config.toml
n_layer = 11
d_model = 768
n_head = 12
n_kv_head = 12
head_dim = 64
d_mlp = 3072
vocab_size = 9319
activation = "tanh_gelu"
norm = "layernorm"
norm_place = "pre"
norm_eps = 1e-05
positions = "learned"
qk_norm = false
attn_scale = 0.125
bias = "all"
tie_embeddings = true
parallel_block = false
init = "uniform"
init_std_qkv = 0.0245
init_std_o = 0.00523
init_std_up = 0.0245
init_std_down = 0.00261
optimizer = "adamw"
lr = 0.000682
lr_mult_qkv = 0.7
beta1 = 0.95
beta2 = 0.98
lr_head = 0.0066
grad_clip = 2.0
warmup_steps = 516
schedule = "wsd"
decay_fraction = 1.0
decay_shape = "cos"
final_lr_fraction = 0.05
batch_tokens = 131072
seq_len = 1024
doc_mask = false
train_tokens = 727500000
steps = 5551
dataset = "wikipedia_en"
Each number is 500 + 50 x the weight over its row's rms, rounded and kept within 0 to 999. Layers, rows and columns count from 0. Numbers have three digits each. The size before them is the row's rms in percent of the matrix's.

# up: layer 7 MLP up, 3072x768, rms 0.0337, rows 2290-2418, columns 432-479
# down: layer 7 MLP down (transposed), 3072x768, rms 0.0258, rows 2290-2417, columns 432-479
up2290 098:411444471563501551401536447556518561502527483457516495505469530476534494401507467566547514428424439585513623414500484446521438583517527520454586
down2290 092:475463543393463472560431533486522548596572475525572514560470505529488497525498491497511412584497533391454500462527512473530618477518413567586443
up2291 102:500449456545502557469472425566532501545480614551527522526460481506528493460530422523489564471415539566527553484500529592500528466548633439434489
down2291 104:446546480463495449515460460538410529515536571513453535451536599582474436578473574405473488457488513446461441485504390459509534539465459464506518
up2292 097:416507564492515493551537428437473602454499472558518486521556491549469535621513459540541507486530546484575581470508498593489410460583455481517546
down2292 096:449510411461455542512468600507587499447476507449477469526494483486478492503520469450474482504481542425525526528527417530530488514521507471437495
up2293 093:447578448556469481378452508498541601535490507475582482438495558437516500512542513460528405435408485571513416467606339489434436493569450533418530
down2293 097:492484480605493494488414476473507457480579499502460634492490532553408517489434463475546490483559490518502494560529529452464504545522442447577512
up2294 101:504485505487504463487467488448470485472466438507508535451502512558452477465569473433421479445541553469483513439555534516444530526387488429598499
down2294 103:463406449539500487508432441552458548520502499521488522477497387511465467597471465551489513563468546534463505560548488419533420404578438498528520
up2295 101:502499520555496529479481464512468575465528500498592504537499437511467540515499558438431524531515622411494500452491539389512445607494535462537456
down2295 097:490558561435463573444521530490524491578564475533418511425531544474594560547459415498532515547499483457487506442461482494389490558438516445426490
up2296 098:471478468540465497568445517438500604411463446409404446570498496486552501453484608447528445501493424420430529512553459476556518404493518509537433
down2296 089:485489423497486467533541476486548528568516552525443496553482490486491453453424511560470420439398569470596582496510495488535516468543482498379481
up2297 100:486465476496478418539525367549527380527545432542533514483440473540477506479524525529505555525478475519521485500507433411527466481490532464513470
down2297 118:535594496526478382477543506591547479479492532429504523497528472464504490489504590540406574484558425472489492582571420484471479562467507431519444
up2298 099:560531588458423561507555586493477427498498447438529424506413573410506537532551502553518445365375476460502556465574506507480520436516564458456512
down2298 104:605578596527454513472446516587534473535498440485591429499559390578456511440497459524483563549484574567494482526517517432546452536493465445612479
up2299 102:543557473551488456534503562447570499487468423471536464538533486489463453593544585536501348552507573538537472480490547553448467545471543536537578
down2299 093:487515487544485469630518505436519535508508460493500522412549463490453464560556534560581426609472518444486518503533501450497500532501329786529486
up2300 101:477404497513471491383457472415492511555491509472497529450455480536497520451568536544472506438369471562482504426423561515503511534442545468636496
down2300 102:459554503503532556525439537530479602581530512507536565504522434541484470520501481535372488506589481353469567576553408439527451501453417559471540
up2301 097:492500566409593486535433499456498381528576485447479507434528564431428431551497480490483604487487628488482523504476378452496459488516457529531521
down2301 096:566450478471401538537443491445407516461632513545432474518453473452525469492473589463624520539508450480445643467555532420495566440432513480417564
up2302 102:530523439447419542547433537433608431544444429512451489546502477424592540521457426464476571446451473523505513516477537600472523603564482465405603
down2302 097:446528396424448523508446469488363546567497556534537500564543562494528393525549506478551561474527493463511505464526451584518503441485630443416451
up2303 105:430478411514557531462480502522491447536461512492534484614501647529458546505568459437523476497526451581418618492537451491541461501435578553479464
down2303 092:525512497510546462536488502522554506546489560439467490487529479467418414433531529512476498494447383439457496519421437493471441397489547658552503
up2304 105:570410559429538566391456379478552435488545626593504526456487489580505526474519529501417578449497380386523530500468468600503483474407531477518511
down2304 107:492488473556488481485487441517518473532576527508499511427395465597549556508487466436435431531413632371450495525506462489508510533502483409553446
up2305 106:445451449564468550563555444367522486449381474565524448481458496458424445468550514541453507438485510478462510505494537400489464528422487476631585
down2305 106:390464425499535409551531454409499467533406545538494477464581498502457479466473489472486549531433485561516450505518477607561466458489528430509508
up2306 101:562438514464457454560527496423510542579522476467576457504477453612490561503559450499497521508532454511471549542460511571497414502550466567508462
down2306 094:469507494434555511476478573611476543441445538571482558531554409489578500507539605489464530469543409496552552494576492399537548526463494482421449
up2307 105:499609414451490504528467549416503559508434556456516497548447597563525546476568441607473437487514547464506470492556501531507432501526550491530479
down2307 098:457519545381402442407474474541500472502487533444449487485468519454534535475489449451474458435537500479531455486512490569425533538575499464512551
up2308 099:510513503563449619475465456524590450565485494502431519519436481558476490501577547448411518464506502536531543457526539414555526547449587522514569
down2308 100:418456586521498574577480468468439558482504438566452510516502515535514458502491479520542512552525489508543504552479504487534532495477504496509565
up2309 099:428473494403559454326506518503508442510550489437472451535513428503533532512571481414542542508437502587449421520518478522529508505490528438476583
down2309 107:519555457483447446437560394476408405489529411432590442454501459486467538554551492441543571457469499546537526615569517469459513576614445570512436
up2310 102:494532448531492565539502504542601408531439559483582575631381525539545450486537480454539444454502546507472589420489426510504438501543507455506541
down2310 113:482531484492450459506434551416481550469505461500531513567484499499568508485480396531471440506464516448464517542462498605475465535522605535497512
up2311 095:511481386443503504482511520344531604443489504459407445528444485492526547400546412453477490469403480527536563512602487409507478510437445445437514
down2311 099:469557521497457542569429522467451571541503493501488551411414517537479497537474618447526440541559500582551514550502529471498578475386469508381440
up2312 098:548437506493496488416404447535490455473415489525539419492437651498493576543462423517417543517505530525467506492502513458528519532515481425390548
down2312 098:503567424485516570551539521500503584474448539570505495506550551589566541524443511523471519454583507439518470474516457470569544459511556383482536
up2313 101:559451449579555549533499494494536529536511606551495404526480599501571496527625499525455460427498432462418435507534484455454481504487578531548526
down2313 106:518461472498516507469411559466462491509461519505421398421420462458449464511511430553440483490477501487491443454589514480489428515512492508495516
up2314 094:501532490460467516562459465576525505421493506498488481477511553640483467543558456507468430463456493471548458592484484451477488471455521484569502
down2314 090:492425492493507485499484503473461422521510511463460506426438478441497415488508487471599528486550537496454526515444567498531546578545509502485508
up2315 099:497424498465622496522448461454431460469469540574515464519478424598521527577545505490524527494516474477448462454537430517508470447499595526611446
down2315 099:469436586500491518508436488564462473585506490578558571488533504527485475484503556479508449536533445548538533542507502509534526406429534435503514
up2316 100:430479484502507541434472486572506479468484588484510458536453453505541513486463565482492540526429534562513426434465530454502478484485531476568504
down2316 101:467529458582502495483439477472526556585595472423607536455499558589490466544588460518521434517510486506539433513482532501521546476427402521471481
up2317 096:489487461577477473422544457455436502550492484541522572488528498456493491480517535454513544484552450525522521549434401416524457523496534541468450
down2317 093:548436489568465554495455603448468506518478486425575461544503626518479500456482451477563503475496520467538502455603438547471427576491552563488460
up2318 088:493451486501457462562444466572519476483434562577421399600474641538465462530443423443401527488453423541473399472584541443569460455530533490417604
down2318 092:465538560453531506482502533445495510443401390489485441489509481534629503479544534451534496568427462585514466485494466440534461512518440414515408
up2319 101:472549511507497546502556443501462528532490448408496507602463525505467451512521451496585501407458467545477566449531395575536517533497463526436519
down2319 107:437517615505449485537444394584462451488528543481511481506561585559460557451550479557495426423601504484445491540552463544515484427448467524499565
up2320 096:447519417458561501501568490549542477442568523546474400510547585485517488592536474590582582561566558571493505506415456446540512442521513477498557
down2320 098:452457477461489560486513508514494559502469431488413571589584460462540566583454616438424439567434465537528493479610570499499543430449562488557588
up2321 096:466569518489556508447509480485483450481510636424467541530549542476518515431536525408460546411494533542426572464592486480582431550549528474516543
down2321 102:485480461555457512480445486405518501535513471532549547643522431542550463639416450460501515528516513458538535531498400541478480495439444486521533
up2322 099:462496498496554488529556483500525537530371564442447505569454572563500429490542509426432469514548501492462594485493556467497482537560461464523590
down2322 098:557516473498540543517507437472568477476552519455471547425454453542526468543509435592557460432431450472545509533571537535551441533530484485485581
up2323 105:442474413578457486454432436483514545460494469430577459500386485500446579488592502462541365477483362579512493464462463459521489478577502549502509
down2323 096:475561462451533493522546510619595445463519384450516454559460477413514505427507458460486469454504478547471549477590510516500547436538525485484446
up2324 111:522430539532473519496444556478519533485504505453495493478556553540428389434484533413475442442366465522433512452563502490397587452440436425584599
down2324 104:473419513454464562528477399555545483476546492477472446546511492603509382470557449494427443491465563456431538499402388495569484533508505487534480
up2325 094:509547504405469483477522526509553459511563486571521569493475333510520478465593572567484468440549521485542458507512511402558498507393538474479539
down2325 089:610577485502504529408512526464555509407542465427479550553431478508495478400562639447435499619503535497491453498484503523471538511493440536413566
up2326 096:454464496469441552480502500487488461451494514471452403487447483485559534455574408499531463448507587369484477522527545528429477556538562552513491
down2326 099:441412582509498457484506546515560444455543490430512470431448510437501431539529504524458519437527442534396482528541373573552480388561474571545603
up2327 116:475487466441436625520540467491465527418462490487410514518555528530475434506585504476517490431504458536527568429563507495548393467559558479485460
down2327 106:490430408411544470562499509516453418598487458434533572472458451499421433494513502467499536470552475537567556470473506574502526454557561532486474
up2328 101:540430478538572595460573425427496522415540437554502492452501567421475517567532550476497510496491466512292455490478426458479449567452498503489490
down2328 106:554470444456499522555476538427415516502608490434512485527506545406470456516506520432524453544500491458469486507474427508518532492473455532459558
up2329 090:533525486535392459504531440486487497566542490459559509601502652569433577539500512462487573451543459593404517466548501493473434436522539468465566
down2329 102:530532569512461580563390525469416493435502477506455573458487508508465429543543495500561509392472473545546519517533544467512439463472522408421489
up2330 099:503582488407523555468478503486524492558481584451540494575548610488508581501550437461602468474594517473395454470459511375496471500522582460430517
down2330 099:540498502563506465522496425575448506555439515391471458477497515568472530393489540518483478526447526495524542509458501502576526441603507382566466
up2331 094:420504395477474480475518504522478422486536458598462430548537507465437559567401409446523429433477523447424603494440532494568595560479449599550577
down2331 091:510373532496534382492475468354485490541468467489513569514558472567533601453491486518510497561515586511529434493557513371523388552572571485498484
up2332 108:484510431447507574541550419531496505446557477489504398507480470489485395569520602563470377451507489539429506457490411403477488520557548498473576
down2332 094:499518494509635558631565459439463508544483379487516510492498515524456559559528578425469510547469514525509473512481524437533436481447446614562424
up2333 096:479484566487504335516481540528512519438455544399519449499487520556485510516534579568405548450473509617541515431562473444497532591443430415510493
down2333 099:526459513515453498620441531437462532497468602521527433468463476529484454436545447511489468477500490500522538476544479563501514569493534495436528
up2334 103:532520460539456545463520464560471535437427588563568340591444523494553362479555485444443489467528483536537490498494437498487544494504467485561516
down2334 093:437544529501498383590400504475445506424505410567515538382475502434444554580538434539440444464493489432465497593424429423542520528516401531507419
up2335 102:535385547491488454549430457480517552438519472486494426559428556554462451571484403563484417515454438627450574428430429444431535506413559505443496
down2335 109:544447496464466526507464570492482479528528539480508490489538485531426467541473563504541547582534485418604434565476509579472506465579455481518546
up2336 104:556572502443470468472427496481470404534519567451537542597483539500473523511486522443543484427449500490461587450504570437551510427406556433602546
down2336 100:461446542519561388463591620486436516478544477547469540542485487425351517417508629537562544502517488506464482474459461447490493551479399516474487
up2337 104:489509527538440526550493509495483430434548493560494394530485560533477483548442551442506578376406455488469492457502478550430481494421570461516527
down2337 105:562448426475495469487592509516497525578468453482538532540478542566476568497486542516444518562475574413484530581521493460491532559450497528499475
up2338 093:568487527530461572526425434580438390529469544515446480530571531487641452477527500558426534536413587587523464511506461458474481461557498466510530
down2338 100:487401556525536479522526454528534598454524494577521462507523520471432492483521465530502307481476449470499485487523510510496498496500416462574508
up2339 102:445584441515437512479465464502576514531508458547538501491523521575469494454474496511490565393495562499398490361498555479467477465434613531552461
down2339 104:527504522614559469475546541494497438485500476458486571474473398509510521455535593445597445473427496588544558532489503523621497522457469501500559
up2340 096:485601474585466516464451449507568442571478542435584475451387577553551515481452596526476519525459461490493588499548478511428492469533531540427473
down2340 097:512569484489424575518544566562465511453384549506606416524560531467500467486536546515465505475515561485451502550494591604457468485472511479580528
up2341 102:589512502439345493520503506479521460487547449442464439583458537519452460529512394483445557530406472456469541461477501503575520502436491453503445
down2341 103:459504585604492440479573545482544496519452521497481608538575520561486552523538522558487485545527465483543530534519518452536533479503514535472519
up2342 102:514542488493536432539548509520566490508438505471484525498512455430520531585483511544487523395553481542397483533533423520513555484463563494477495
down2342 093:443474499449561485457472531519580491569521487534531565557535513458473441454535531434515409491548443532559497483517527516539496522468554544459397
up2343 093:565527516529546406456545511484512443557543458504565405553485560510516637416535489478462543434522470499509456524648525506478437603504489604467555
down2343 077:547498576516432464518521394472446531495540516502541471460570477534470515471473471448416582548470513538575471544582590547509507521503458784555497
up2344 098:479452418513510495443511482500513538442453546575496596463599473507514472408454440441475514540439526583438465564474553442543505547477567555571550
down2344 098:505495593431452395470552505530485477527511445483489480494461457423475397516543566485509504511426587549542489485616532524508579498587401503582464
up2345 091:552485474464537575497466482455605510460412531460508491545554523427529566533500491432567540454484561553392518512502509473481555464506458460462466
down2345 083:502531523504480434503484491481532514502525552469517553487460501445477502482510499515456468488442505442422499626368482520525444443516532468541510
up2346 093:572590569544506498445477471513588467447450482562559541500541625471482444568474571507521466501509448500524446532526501355524453554580403445496472
down2346 083:554568548518469461469564443444435533511523528475487476389508519471475597481480510526501402528464472543493447557482489500554528480465435653532451
up2347 094:526554479589536461510534523436616481479549537555550555562537422513473430538561521550448436490497552552456486487557510470531562510345508450469524
down2347 094:419537467529552440371469454475373425562595535523537509514466599433417477431509592497511560456457533548502506484501514503526475477510531501482540
up2348 101:429526466474392558546446517568496445488421519507500417550523611485494424552446398547466462403536488585454625501458398627492447518476478407443539
down2348 103:519545493437503577486471507427543527510514448495477560491504474494537562412512512523551495450527535494583473494517619472542550488463423518560476
up2349 096:517504554471482447509566501486523513558366559542548553500469429494494475547528565567481539550430483570501411475464513475560528509511544519440486
down2349 095:437440392473486512510493527485419519445540437452470469471530529495419492383461378486590491490552534424449477536530533523494434426492515561555519
up2350 102:521475460422385433582362490549538536512509477568446450605459479624476561539499417542440490462469575538518464484590494542496453574518574511553487
down2350 099:517402520440391510464588440499546490487629523471500501461631513523677438526483557558600519534553460470514477518485552488458399536549493478395527
up2351 092:535453478514516472403458390553508411490412527395438526585424460523436489522547444418490602566465481550510506480457511501567526536514518530428568
down2351 088:538442517476552514504580503533393503464535483486491524527500450505467574514560424606470494484488484467471503525482547433563551513555389553426490
up2352 099:514497505455478550529429486410469477495585441427504557444524515481363508524580535556449449428503456465481468507584492456582452611485525478495468
down2352 099:398534601557431526580567539559478511532468527394570558468445517561584542523473426518490520548515481510502507496468554454520523562556608492385553
up2353 090:517506458610577506495521489500516440476407440452593363547485555477447491498525470423538503530451568600484492477496524514405423467503484552486494
down2353 095:473561479433477545413513541551473471435471460442526435426412474585453545545483456500507513442489547371395546509604438474578516479472461422535466
up2354 103:488591462474563434556479487535603406538513443453524474624494473537451406591435439511498395404484503560469542472428476598478501557530551559502495
down2354 095:474464544455521509673526381511419487519454444485518446506418450458465438585499476520539555468486550537562568482539500541423563500544470602458472
up2355 099:513579518543499452500568460525519473525568562559507466620449493585546558536552478520484527557559495483529563510541435520599619547444568522523473
down2355 106:541445507582486469465479397567492480522461432443457545516585472533439505543494543443498558576563450477455487566491544507512409510550392487489459
up2356 100:558519553453504506603559481545455434579382534384483467506575530526543490581591547482452488460501467504463493549520524437475506544451575659485525
down2356 075:528473544566429432520477437498410556505437468426506467508531501514515521491482497473490539602498532473579518528511571556488462553523568940509470
up2357 097:462489464481438500453481528415440491494461542484504566550557454553417541495532577407581496475528422474506580475513472515472451517424634427480513
down2357 099:439499521521476433503572491515459470605549576507642446574601493497516360531483458498573506489558552566522506483450568426502473569407527595460621
up2358 094:524488485485432463442511478375553426457431539504447420580558460536433502483481415446458526547483502404526517519468448496612538569561547488510527
down2358 104:446512501475426481438462539488421498553499508482456488481509535509534527549548406535476576465496433499476536503435533492483485556514452424507468
up2359 090:472468510566546467567516380469472526461411471557472493552498499441534555480442417540570468574477530510389523471563606444566486524457508459482525
down2359 099:480532469456514482404463477456487534530522398426465558405553412504559574534463488503543573516465413502464501534499452518522453490517415501467427
up2360 102:534475568537536485388532443464520405370527468458548507500523522509456459519555438418485547522493472418317502485511502501382516503453523478513479
down2360 103:493488495455553535481461515466461411519527505617449368462534476488553434498452445507532521448387496432519512558555461494501571523565408512516434
up2361 102:482517551532560592579493429469460488532523570540450475513500459572581538470587555430473543490565603415520414523511416484463557591517489529608556
down2361 099:453520554512404494470354497626573471592447485561549467566456419483521478563546549494421529483479451599425553474504532475568445508634495496584481
up2362 096:459421529538445584507430577497487557466422484432402517508519552529543511468437606442530445500551560571425451496558562541423521442462465498448488
down2362 107:484435444401491422559599478441429514477554598425449568417546463562511483453518492422576496560417496511440524597487526478411423523536585522482514
up2363 108:489434521473525515470479531519537544500554465462454474462531582562511545442572527423473509444472573472471533457520424460534510533495565508404575
down2363 115:506427509482600368538469477420474510482491425470460478603529473500483590470481584427515506538584450434535476507518520573483404495555590543546525
up2364 099:526434538435472440444479517514521532552476512524478437513530492526418515496533417497538466455520524518462516463563466555513403497518514558431502
down2364 105:470460511537514563509534470543581519486512443554507503552502432553505522478493452502513420446530541475424469497566434581395415469512529490451480
up2365 095:457516448456435500537473467559619442494512521426556517544478499429577479486614486481485469447547516559481565447457588555468465459440647515393535
down2365 095:491482524484409527536499494630280542446449478499497505530464442507546492492455506545418487472469427473470569507541478516506507466495542561459461
up2366 102:511457480573468554446512525490488546552351481474538488554416544489462506503460556496523404533411521523409455477484426507471484520490452476513493
down2366 097:453492420665543490483506572518520532566527595475463545547519547415468419501469524512504469592553484566475415423485564579462514544465487580471567
up2367 103:564570526515546533466445571587450478483498465433477502493510513454543512540496409519521521371423494606454558473457552469423538537544468479480505
down2367 107:520443469449492528508551441487515502447358548544487519435553555459520492533398548635576442481493531439427441478542525501532424527502463515442532
up2368 100:553538541484457549485525484524615487446480610511525473502491517513503546536464548387401464427417504466487544387587442472457515574528493473487528
down2368 094:484506484390506461482676490482494486464572466537508482528457443501559439487512555551443538514556535526500470568418408440415526489477512480519452
up2369 102:530500421462446629487456490520525516507509403495567545543541501437466560648493462468488553480507473529550525564491502434520517513476576365499563
down2369 099:564566509433543434438459500499401466571510557474569473505504502523529445492433601460362466453479479432515509512553632559542411542517503579545581
up2370 093:549503503414502508463491561574518506475492543487521525527492598480553445424507481601545553382453522487555487494449565590506576462508530479563448
down2370 090:523651503450504525428399504517439477516468554562487438426568491449437480588506608549513451578421574409414457556465508514523558496462456581523456
up2371 113:521521489364531564417517533502624460428479484553508438431453486493465466520458506481476498549482503484493513469517426462503527452470544429560482
down2371 096:477598512469579450484509549499493412470515475505481506572487512523526539438469463494450407407515375434610584491431478545553510560510516404544430
up2372 096:525500441577474495458405546418611555461379531569403473483514501653506465545490438464551411549477518498454521536499529424575460524456580408453562
down2372 085:461506555506463501468502481387485527499507482479519504418540542538479466423521530508520413470490483540481527502407549501476531555417503408498510
up2373 100:606534495558496507509458429508530454456464427429523531504519547435453425488458523548494515579464451520434545478529449487374480600503543518536442
down2373 100:536479525551489530490477425450470523415481487532474491408513541506541436427358452396509511535465613557541352539459507484467554519438538506506574
up2374 104:534502523453505487480482506552543545538509492462533449532487484491509467524587476521524521501568527515450515501445590528565466539533486528501522
down2374 103:550538447521502478390519467507449440539482566559466471438497503444599573461505417527497471430506538532469514473468429524412462544500614324571500
up2375 105:531552589455423432467441502512419538491480495487367402511470525562495489519482567524438497513461515447504483452582565614628474474566563501455529
down2375 110:495422520493558473499441448441490491458581397498565508539498526507503406596505420458435510511363524430511581474452465603576531479530513417502520
up2376 098:445432531607473555451428384491584552560450394478501411549549554553460438493455542478482497476477530477410445454539494515467532550563493501454595
down2376 105:535523508411429570458551464494437494577488507518487461445512458497584484436461516479510605506534494485561454409507505479469465531477506474500514
up2377 104:481438474523428444486505501472477490562505621500538493571487581512559466508521556496474536516485442460428516502514431525540409571510525463477524
down2377 104:492503505520573527487516472595447581534462539545511496537598489436530486560467432440531503576499495493442453499551545518480468575510447505541492
up2378 105:439531554477431438478518473571588487532469424439491540580478467411524467481579557498519463440459472560487480431500569510543467502518517467459497
down2378 094:436531428486430486461432501541485448440457555521489507495571465454548473493492500480577359412366553509445512429414531520541469425493407447493532
up2379 101:475565404384379498497440551493483526476587537510496523567391502436504463486560451519471516481411550565512520559461501541498530565402478482546510
down2379 104:470560425464506539479438537490433520483545496467510454446549568421540450598404486459489460466554446497420574562543534481501455443509460479464485
up2380 097:603478470485483607455544473518637558499557513503444531513485426460525482509508530581482417456492484472564448440411401496480572545455513474389506
down2380 098:570480641558503517598474502526473560451452497445533507504618522528601470479508463523542514472474473471502459538557544488430552478454527432551461
up2381 100:532392520506511520613439513508446513471451606498491531497450513610429478504506453561460487480572458454422449529524581454396474565486573466478519
down2381 102:572538438468542481510533501506488540450441565407496544432512547472420486614483544491515407574454646501510465463587511536523477530498461485434505
up2382 092:482579456481616495495469456399499458455567527471541539479428460549438434460554382397551439472481426491549504433460520512509417656535430585478542
down2382 091:512490494526437464485480474492418494482539504466450527501569515552497494493469557412476536414466510536477495495569574456477529532539464579483518
up2383 103:621471448521530468457545534551538559447491511494542412404536558433557496538469549554433446449451511471471519455575499467315444599534464438542564
down2383 101:516445501536484483535488454609528490534574444479445436534510475454484498518467479573457443587486532508570446485502436429482447445398517487504448
up2384 094:535621459518457513485475551551576492470411577515596414516531596558477548555436606486546479412507457556534537525570487440485518498506533470460505
down2384 097:464471496536464607375497518526467532512506463502480516384441489467536553488589459529447490599452419433489498440503498526468423526492471583511503
up2385 102:510576451425549473534426446481538413527364438473530434538458489510472494555564470463561505459524441507545472465484432559567511431621464540548504
down2385 101:507522579503505464502527543478518510401508467513496534567452511490449526480439566548431443508504519532457521585563489483497433456447402570572526
up2386 103:481456430537541527535479453540411538424510514513490436501470497499475581454519534510469504479467552541415508556516485537489532523582549534591512
down2386 107:545583515551499509462512487516462545532538497517527492431488498529452540467565612445423483501450514474532515507546452470445548494501522488428452
up2387 106:496514533484482591502529469511492469492458553528507531466366559501491437486515449529483512473397513479495537500546410481552505516512532459478499
down2387 105:475442507432493511573660483515451531567535493509477556487513477540442444525491577484454491533537543507480510507476514556430512498542416580525493
up2388 104:609599429492487410507536464454563378485390536459534467634431504462541408507564443480489506560487546463498393532505436583519476413551469474570490
down2388 081:548513569508466475567467540507474545538522483566575526424468463563511460456537447604490583564441509430523498441495538502529501514572389525541428
up2389 097:454558481427523499445590418441525451475578538513457514499549513522530429411555456451514417442430501521463586472495607501494428538498414452422514
down2389 099:462410482588547447443465608458434529509545471523601408492484455543438523524553514499532515547420467530517452540491552594593460531376437510495471
up2390 102:479401507577508420535468458535451529588565461560460462536515477449476511452491582524514369524463450507503425538627542588492547492564466450531514
down2390 112:565577516515476532468451474525487480473450433448537508412467494488500584555531520510389488510507465510471529520421490481507448562556443544527475
up2391 100:446497493508504479525439506565477419451557449574491560425539491619493448628616509450504460476509477484430383523507509580464545427426580568443549
down2391 116:468510493514513479439477396490489584497558504542510494428523514462531566586488496513450468498473542445507476451512444563443484507523485475531436
up2392 105:537550476518591449485358520424459521527507429480514428468415470473557544633472544556458467476449528396510565505523511498475514626555492562515537
down2392 112:491541467483502513488528482504495468522447529556446513498561507501508468480541544468561441484560598446563464491460464543499486636505508475496479
up2393 096:534509528530506470484460450410421458529509483529525412457524500552489481576427519496457553459493423422437469427514395396453491429532550524499494
down2393 092:454522501429548531545531513596525512480558474490427479533481500500470493584396475563563359487516572446586510445483537450493536460458478680484469
up2394 093:532518524422537495557536497573507513467562388530545440490512485534411597503543583494476541450433587539449524477537488451488554497463515566538597
down2394 089:511567467516575460421547483454562511526572497599535531421479521597518539538483446441461524468583540492463525382534519526399488514550586548420509
up2395 103:514495549487418525506557495562482543471526522557530546523448475569548513483447484536573566428487623462436506458525500479426456455460534354455571
down2395 094:494540566521404490540556494438420520503452447518486513458566428540513458498504558558601414504468524482487511428517485437460374519514440493482482
up2396 099:547484500539524432585419500459512404532521563564475494584557434554427525502467484460507420497473493576523542471545512536485405563513573581501455
down2396 104:540437508501514473475498583447467500500521482498538430611507467455537588451578481528540470573559388539528557478554529448487480481459513440487488
up2397 089:542606409554637500485470479451431527481481483500572510458481589458553563462511474544554548493518501482407517495492487414486524441570483549515503
down2397 082:490538584490518488435441513504490514425446434525469452416523449513498561523515469547486442531580480501564550452426476569604523542448493557588559
up2398 089:494572470468463418532437511442517453530521459532485420497457613512548543540505570397442501462454446477497415569518458432517448489335593537468531
down2398 085:606550542588458566462570468482496545466503495475488468365548518487502501477560511541452509571532456468502497489642436498528516487483444462572448
up2399 092:490472447497477608574467492383533483497581417578573466532466491590425486497461459399521474555501467529560624544496458486521440521466558487536547
down2399 075:473514600495460556549494521582384466498520526528554517470516514485489485457525474477416481501508417437583446524491562559449456550511495565543518
up2400 099:496456416478475527498520427502479553411539498490525446535541494516425475562531440519535487479464395492379582476434498477493464464460471492482439
down2400 102:495461567540483629439466526526416506462539489509520505540499464504536590484520422421508427558453628508567457405564445460453550450474415511398571
up2401 100:544477488503513508565575440515438378496490456380467544528398449535523431455561535552463469477481463558496521517442450592534463540526502551496493
down2401 097:483540500481584424456480556527490439571434562451507530458511502519492503432495438626461462520536528513452571500452488505574473532506557687495514
up2402 103:514587568440531471583522343442514484481481474537522500451375559559492431466464535500512500438497461568509555521536504385530510491422481472470448
down2402 112:534575533500470485619494529503499465521489491492494559490502432469528435476486498485482491480504475460576492586533433579466497504449432540499487
up2403 094:510514554560516481367495462534544560526449540487422539489494549591520515508525492389467526475447488448545457563500470475574549460478486389466496
down2403 087:510447574531519433453523614506475507596516476586607501535469561536505471586574396419549509481401391480585477524517418448358524520461451405481473
up2404 110:537548501521439456410549448453517513443521531430536549513477472552450551454447391509490520432471463559526503374467453445447494434496595458479559
down2404 103:570456401480547521661514535514562535523496505464562549512523510550425490582442558521467528536493559449501510536509464454510431487527495591552437
up2405 104:497533486472435541416509473524464451418473443458559491542443542557598439498526557549513516449447546526494434453463488541535517555536511519450521
down2405 103:538518475416565420568462519472503437510431356457474650504518452449475430528573442478559504530535491460499515514388495568474447518529447499420471
up2406 108:484476451492473537481563514423593471619485495530508490554491518513466472462477557559484508454463461501413417492542598441507533482539563554471489
down2406 108:483547436591502585645486444434513459507537476598501561546531443471491409435404504600494493536444549520471498569468567502547481568469522506516505
up2407 099:508528507528473459373464516510545578486426512569522483447446541530473435548436428549442524408455487592604477495507449513508453447549482458525480
down2407 101:462506468577476457499524456478442493461390470519591459491529576444521507483552589398554458517545517502448466467446554578530380482519557485493493
up2408 105:503518465424490457450590445477515501529423585518474454513497493472505538572551507465563474423447559512449532488496473471529519444450588522485496
down2408 092:538510479527585444591455509483495492504532564517484508483490562479531478519504492570428441448554529450496512497541519501483535419522545467556480
up2409 103:635537518477492560443427477531568536477515533453413539460456512528452494602418512519402634458498384539479496484554473487380467527411505470513538
down2409 104:505596499507595464479452501436520574510475594495513518480411518521435563422496451513452499469595528446464502578494439484455518527564511603533466
up2410 101:502489523474507521439476574460460542548489544359519494525466463564587420579510548551489470474475494437516552537460432486588409469495510523480536
down2410 096:430446480427531392508565466473494518530593360534563521540491551496458493528494482511430638550467566569410471444513424549552516537440630472490430
up2411 100:516469467529341524462539495473539580563470436400539476433404575528503499516543437423498581405548627448413596531527445442466593466530534547446512
down2411 095:463584499422519437534482429543402567496437488532518518463525490492525421525552500487460529460572509500486486476449366517521494472554536605539469
up2412 095:626537438497416533431471548386510475523505587548498497459383463415460443470499422517518468434426572591495453593520433527552487471470566513473525
down2412 091:427496477542568521470432565474426581510506437573547533502454497548456453563516540553475493632479551477401388591545582451559547460485446432514479
up2413 107:479515496443474469583450420450554557478460501524451467522477489604584504441609503555446447520448502461560556499443468579563500541532447515506506
down2413 106:495543574371515430454523531576539538532467535501550520437447392495469527481537589535497576509478505540404530508508559535523594449459563552548427
up2414 098:552550511493556513479481525586535558547421491495464401509449463482430522472555562425460499517539413547478454435491418449511450483474473508544575
down2414 109:506497485448462538483568548594369466511558441481521449514502558529524514490487475479497496530449524509569595500509402466507481538489446469550455
up2415 101:514562510471540553518474541456449471498491494482489432457447491587478467395504389492510592502530503506529581531414499522481360432452568437561516
down2415 102:545492568544560458501450509519499472496529453527489475487449516477454525481544538422545465488404527518463554435593465508475460502467489467511526
up2416 101:492553435449464479504544502516591473461481568548505446400491505488524563501540501539438464530473421499514400530549423551523489515467523492503463
down2416 101:466470530478537583464551459449492500497623458498464577527498539522503490510532503381499486487532514426546590489542402500556476457590458501477531
up2417 105:493402564503580537560536564511474565456521540504498524526506465558619546536458481496532488405477474568476411394540534531481462436533537503533493
down2417 101:514605475445481533490513441515557470553471590522486489429478552502578604508540481526596540427422480509370527513505458540486497508527478508485501
up2418 098:579470484534526489354507519524610513445501545555451481517568532511453459456501531543459502449438506547401566532447498484535515410461502467503538